config.toml
n_head = 4
head_dim = 128
activation = "tanh_gelu"
norm = "layernorm"
qk_norm = false
bias = "all"
tie_embeddings = true
init = "trunc"
lr_head = 0.0129
grad_clip = 1.0
schedule = "wsd"
decay_shape = "linear"
batch_tokens = 262144
steps = 3926
Each number is 500 + 50 x the weight over the matrix's rms, rounded and kept within 0 to 999. Layers, rows and columns count from 0. Numbers have three digits each.

# layer 4 attention query, 512x256, rms 0.0834, rows 232-255, columns 128-255
454537496527531495520543464523532495445533469437491479473569569461447524557482532430494417530487555481461422458475601434485470428408402499529584499538463553466539525470521554502496510570552398563514483367434522499484467634521496460559503558540518449468513368467504520521491556532437482538536542543478510542492539456428529459515545514479549411482541465476483415492514521396512400486464
364466496450421549555547483558481418498504514470463441499515505537455584513508476560465428519456482540528607457563521487521538569512425516550522652554492462528488542422514401496444558508479534544612484493434498471453566595572416533520475396494474475495538494532454511467545503551438558411489485413532456590518504491450436512490498583592527569437540520538449519560506538462449596579443
425511494502576586541445556557545481456454449517564446445494522590539467427460477521543486542472558379469474523625419515512541529485484432585521448466477468580495578646534507543414555612575521486402511418381492467507439572429569527404479596412479597503505449468521575515421520462504449466608459562517546493542497529535597436537410412538518459475467578499508507508497382479440385460515
521533424534510434431527468456462495509518486445464498493510529512452623586471433499573507555551571549536510472606562465495508473442539518520510501538490534469496574543473609492560558539461489506489528621592532555510512506431471455410495464422553547478593500490440492446469452501517435526486397413499544527498492552476471401533463587498470510457432452455468427487423566595418525487514
480527603577423444506470478492498437416480394548517557553507572662354542558486536554443459481421444507497484545510455564611414384490410520429536488534562430580601547490449520630507435482480533547580452526561495416454511411484558537527621582534462569517452483445542483535479532595462569500509525574497341485482571498554441553584415413506483606452591536466625548504454512548489565400604
540453483477519443421522426582460550461419538570521496560597511465549530541497523534530521566489466484557431514553502481496526467511440595524573507513643484454530505515493510526441507491539467407423429473575524448510506494538569482436497587564485457448447541409450554535556445504629487412517615530510446461575524452515536418462460490522527565533504455563430531539549581456599433586454
468467587497387416489565419521609513576430576509481565466490645531516534561416502524502465632453527397513515466518501586461472466556532525418451583506600517544463487496559468504439519440460529479541509469395537556515482558611431470536425453419445551515404516469476595505548429480545579437560513501437475473553379544429467491482469531441480562537434455528580557586462485486537438558415
470518527594519456491405452444584606397528492459521518567525457521612469516474478571485537476573453578504546487585618503510469533442392499491486416505524550538476558497480480387499573539418530349533484551518541431458480519483520417469477492523492465434467523444552482454395523453467509436524454467550544475492495572515425541493532562487473457454472502544491457483547543532479532480499
511546477484523504445468520459464480440520593494548577502574490440365546490499519480555538561530517480431436544498543545465519421479496533555547551495539439487422453537494511567562475574444520556461470407494434549498502473502467485500515599493555535578513472532607521545450466501487479581510479507494566453514479493486492484449433467432534523425371526443489472525468478528511452493540
535580475448510435529489505508522570422441542468526493498515500471463379490510526436431467546545508467461465477516449538462510472472453461441522499593482494527560580504392474472484521561540480497527423574503575424513541444580438477418548520474561620524543519514479506484511533569491548472461489542504637493465471506443509415469581503485576475501506465479472487537575489435543529527421
481478507576473508461474588447665426457467604468518580541512516481465412547483544514463562472529546455484463483644499595509484497414554500503452532517511552459617479583464521485492469506479568442389530554548538582622548525543580466511547481565412504486536452473492505522519490583407463501492416549476562459444443497680529539514469621479444599518483469465506470515518403487515446500511
471462560570476509570495541494482492475541451547569471483377554446523467474550485462517545590472566529438519487447522452394503406565538515519575503550468541458493520437418429429519469540392425476509535429611479512406474557557520572479529453380521519488487479444517430462493533493549495582620521541529417539601538542529459474409454493518503539439502540528513512467536470486583415464494
580479477500476501588573438507479443562412468438484520532490410535524474550446436458547498472481433449450527536411533520478553525464515505437555512487512523553533522550509481526534553473548475510532442519523486454507554494514468457559589444462603553503424389439563549408522537547491527406495411520567469463530541431528403546473476461467456492479429402478474480506533460530385539431515
436545428526410551562566388640528514523462556495507537456548463525466475409487665476506449509502569490526471460409535481451428518539403462473552453526432444482569529386508526580509582518525493466450530480455473472450510475524453477395619594564529504423472571448499460554431491532589521460483496553609495576464512536441526436480482519476423421440469456522469474370556446499482489501516
504502384493552499468499542458505484527539540466491340469529526578524468527541531560482547574421463382462514490502480432550603479523527392447537540450530544601460540607502484470526580526488503472544447550511556553466441364567566525430445440509482594473529435506487495525418571535533604485450500521494577588458496569500439498407497580504526408467529410527581585511507440504528469499557
507488489374526421517458486484541494625495470512502497434570591502542496447485513539510504408540423535532469537459490520506417502459549563417490407489538484562607521489579451546564488496488420553512550540440516564438530521420502377468568454407506463481437590497381505474515493568495467495505476609451516463554523457609554465496479365520512496514457514508531445475470551489451475466456
487475503476568447536428527499500568395479592471501573492497496518546498537454619463569492467505570528511476578504565520524472492535484529510535491475479570507504485597488546517511524543448434565539578569517550509485516436545484544556495527482523498533441604486460475474611393505468491529439480534464581572419441429461489433521516475438512484557519462435519463511453457484463546476457
499536550471504486421532464553533420459569535470492485455545506540359560512446546454524401566512518581480483551521542511476612549487492507433493539473461498489423457538513421518563376542468556478499518456567586535517539530520521554465561494499507518490513428507510344482470531552388543566442563520459462462488494426493438439514552524440514545491404459532395458498499383514494532551528
526533520627497383548480545468477520402472448556624464405511492563446613420445553553463462468468560523477500480440535473531493495489542463487429459520532420417518449508547607427464560424555561492513483528494560446533552439612408463434557534434593465536632489478459549422500445468469545584422379450457481508537563394474456534551552493537478549558585478599469511503502571467511446462447
540549486409534464583554542513496537530565463490549515495469420477553537429428551519489480569400514490492512533522580571466424489496551493512438422454511467517541463507534419541511485508500441499542510540447506541507439449449543536469502567487548422556565577493505481483429467332411433509489495516445452535481566542540516512523465491451505570560490425535490463447530481515437533504476
501537525553515449527376499416409506513494446437414416541420486500457500532541493411504477435497499511448479444512530523547400524501478537475452504562582545462474461446465495601482428550375517516494530503544519509501517465517525451499496524559544500492523465475490470470529469491422597525518496455490454458494547509547624610527530508399589495549511501482454528496501446515474429557494
577517420491495508557591465525523513480545461525510568505445505481470521529556569489516471634512500517440400474546506535544553479456476519518490512369466434426471484495493534557466453520509450445472598482417531503586533441511447495479496448506593471534539566560503496520417527532517509412530471535424439504465447509534580392504524443559534529474432559483482530507522479515461474439469
531399565487426450517513422467395490523520445507442508416498411543462462490604519468548464518465422464521581492419557523547489454557620465444490522429422532466475482488399452463540455448508508571496453579456515527571449431457501530484488526494588533482456557503526520496581439496567469474455498504575453494502516524450487466575589500556512476425505451458474467572573486530527608410444
527454559450462466481492627497554502566458454463604466479620476463537428556483442509370509529512534612441472499500473483471498539404519521508518489498472555503509473426458604436591464549540463555592448460442388551462520479500578447468459438538475521500543469555551510413498435543401506450470471515546495513498538452530560530471508516480464605433499533485437412504485611678441539481605
# layer 4 attention key, 512x256, rms 0.081, rows 232-255, columns 128-255
563366553545503480579453491449488539514526476549543452567476476381550506414564409519473450503555551490600427540548541483512543446591532511435502415418564665471502421480538443403540474504410500545575597585498527503486519499519538477567427468630447430525378481482527512566541440579443578454526436414386528517623404562430497558564537544490497418482472555492508455486442453538493509474542
458498503544449496583456471431502519467489504441495507508467470535490486477520467468543433513520464448406548504518556411545470552504529372482427527521402544445389564375516551487540514374469480448437461547477468529448481540486565491372569588555501561603498517530538445499499557493566501450491564485467367514578549540462487493537607595466486582469445540573473488524529512459449570457410
518440523489494528491493572509569517521441479441416453516477541384537452466507597556484521466454416594514624445473483482533448519513562543455473461455559462475496530464651446623529529518457432502468506498539473450531576417560430536531465435496381512408497447513463524521543475613456478562465546483469520456471445518579499592485496459496496545517486539503388499470575573513604407536481
515451371484499474567548492554485507575509537562502550480579539499594488496533593575433503443525606460541500535486496535520457517494481513579514508580510474549494464460539473610489483433453531460511438458495495520533517503488498509534450448532420527443444512472471394485420538394579571431508473482436490408531489439506417528503573409506427617475469551489490543479455560436485531400484
567509546489457494439525493481520525537506506507535509490500481501622578478498550477523526382464418492475472500558408477482477544464509451527584490497540434546507534502560467467611545558502515520499527599398600519627527488493508457571522542554420530517469542458559556485503481487526471488436547517582470475507501443468479546497514463529511589401532485637539535503521511447545470510467
521521462558502562548432405450481517398510487529546534497490398496501595491586542607473510459492622451479503500526551527582424654494507572464488557433567522560507573548547493470487475532517516472464490531481444532443533478550447488427507443503572447577394448512449494499536577571564568467458430474623448552528501407571491402578458493551530553453422487480523432450419470494475505543515
496459552422451498517550441510467572520549448545531473516460581530514502522588457518514521472504530427403483497460533564517468534492544524515477551438455515603461492484526560383596533537454476522589538480453372447454381534437586488461545569522521413496446439401502608539465485593529558510536416440484551533488534470420520483500550561462656518515582463613488528483528459472481500497379
562518572515583496600483464569575524465470532543464522454388593484500451519358561367550477547576545430492545535511469462522544452467566502429499589480580479470556468591578606562536507406551465517449506507481596439476556373583528514447495513553463507565495495443538434500496487523506523615458494484512417471526345521478456556492442475554447489517553476590607486505520453524488479515488
593456477483569515506459561518401552436493535461448463531477485403465500419516548508513608488417531498533466440534546402480475512463582548481461491422416483536504495457476551434424408566559485482459493638501502517483483432483405523596483483500487517517532495535445447396552519477533497455540579554461579467505612431472483440559517489475510452475512581407480485437537524560450524523511
505502511454565505531503605615445529524395455455612541468495597513493529453524480487430519473505535563518566451371552570509442555422512497528600514516458484552495471482480510466514495446529631520543608552516465515534499490447595630459465488566593442437483524570467481513493405443497459468395512542451453573471596471518552568511523533552566404540438483523495522528482420489480453555452
509516491489498517561536616517464488517531479626554535484510408567436397490453382550453550451473458585564587518476416607545452459461622574475540620477531481490535483517541604417498489590529588544512521515475469423515495394486419511565514533516466511473523427388437433486487490562505486505464470442487514500456537443448488497527544540486495637536444548430490480494555571487450537466420
564515616507487520453458595516521526475419503443515458534416468529505472520523500523525488548461399453507467593574501414478558588489556481469490463496499539603426447483518487537474431484473472515581447472488591524464587576472516590436523540473540548448432480462513600492544507494538495433429479545537492520469467460469499470485438456527532541585475453483470431449537526515491561577555
576437551444455445415499464537476532609573606498441556413450461501563559524542563484523507546505465435511528570471448522552474505445501558569604500436542501478543482587385399541588432467464479468472409529542478469503525555493452485555456535440481451403533606484493565478469529547547479369461545471478473591532550456491500511567489444426399440500486541456491453528452388505457505478463
474499574469506442404527452452440602473512467446501523512418472485504487458527549456450496545490533486554503436504495566495514563548554559509585400413555496522469512517502440492483443464494433423550569525577479487422460509588436573506547518571529517460447451536471566491513455502455534514535512496517419476524482519477501500470485495464511502660447455490476510502487504433564500507479
466484563544570552484477492616445500563478547524451450519540527618505552595386517554398496478482517458498506559530512454488607565582456432379489496444520492530464477533523511509495567505390544489548522539491510458463573521557531460535408565437475450479498516451492513488468614468475599520456418515453495482494533430488481614524478406538471512549482499536489499498551511437422529537459
534525513566470610460453453520522535448483524537587437556466550457566569482502440442548516488537498495507588492453469509480497492566466572524510464584405473437546519512547487495523430542521583511491468453507562513435495411507584496578505494570554469483522570549407467527510444335441385486498523530523482469424432510523504507499429430392470465411496499557561451556500562620468463460493
571529486505567566535546637443545488366530429450456473539549614415496536578492475423495503459458479565521447522502489520520432533473517661425525468540492514569435571523543441469534513550503479542467445486548565479531405432341474501452516494482470445553494438539480493382509482536482507429515487463420548535525522572495430493493622451545421527492400551562502526488497533442509458528512
485514449531446484526494475449460430542433533544467438528433540525593536545537514479512463504624500456488500321517593473431503421453473515489505458446571431540444470431545517491528453525448479547522517523465542551457481469465508563453493530479533499547535437604520570502434489493514535478556494515506507460490510587501476537507517511525514460505524456507489503537630512501471562491483
467487489387557555492500535499460537497588503493531407428488522589501542560624526472527460470504509500579481561501384493463448601539507499467481429628610525529479507486567447482503583500367389570569451502489578468534403588496496514530483489543519569458495500560473508380453527554584460537499499475519543472450476489559552469615560512522541484649495492461544560463471361566432514480492
659562575524439486516531408471483431495513396446446435524493398474558537483422529482523559484425500564514508466371498504458505546487491473523491517603559491553558413451520520426450476453655473549511438453485412557511564505453539579534511557426407573469426448536479461460473556475366498558562484505444556510553545598577585509504475517449515451491506511552553504580525509576499508419517
458409494463454594556561556507533404512418511548465528573550502529448478367504520470528417514473500478493505498505533488504464577531506423499523554523499532511561361568419539539537514451578534447508516560496596493568588486435543617480515523543450535579586455500478504455476494527450447495477529516385526459479447432468463520479489443587490602460561565469486567500461422494495538446507
470567534602438449473576526458494515464548496550455534486518462486542510518422445443465472485517526596500459499506555575591476457621535572566486487483526390489568483560556538509399427482511588558404558443466514489447519489419492434503503575540556603435483511531567497568582542554554520487487563462475473417396522545534457537540510526510562543468495461434510513563625446487554471483512
481507585478588530506613494459502499417440509477436516542417451467486471493499584553421525544534443477439365517486438510479583603580447567569532561440469487440437443508493541474507473408459595417467520479493482490567477533373526540598532532506515542482515576438511506550555547525493516461533500573551525443457626454498420485501540513612557510419552537506565556527545396541596493476509
473572526460506482455437472454508578485528620520435570520508477548481579464471472515491471530496440404519563433516469442428387467424373458644428536515451530411480506498566515540397393600531534438563504438496584553491578512553491591459527501478484485522512508551425463514451540453562481455559534556469504535548610452536512550526462510545448492487545630582476473459439628528498541486457
# layer 4 attention value, 512x256, rms 0.062, rows 128-129, columns 128-255
539515494513408456439396498497411545544485517470445515430521577479466576491542498513437555559542509486489415486576509478478469495438523626642474502435448556497510460589502466518592474410463568445462323492622426475480463334532611489463542614520475534483436553454559494486508535522569520477446499472625601520548519448437574466440542556472531514444371458506532543403517486578534498558563
520455486600487486460545518566419482486492502493477437604492466562506503444487508512547517464496481509482459503546553546530539500468514515506626507522479669426553473478531482480498569533519501452554462576498455447523420478501452413492510510486374504454468466560396477394458488505537567470552433521468531393495575514518538534473492543440506452449598443519528478517478567481592488466494
# layer 4 attention output (transposed), 512x256, rms 0.221, rows 128, columns 128-255
529474494543534551521467490520527439491447468554503513671421423421503423463513501468591489512522491573455502524504524530557499406570540295380511513546479475544467569414463554388443599523465529446477604596436574522554647515530398492544474379555575430517509507473561534545467348428464530600545501593461503412463546548493416486518462458455485527629559473569346479557393483385508493468516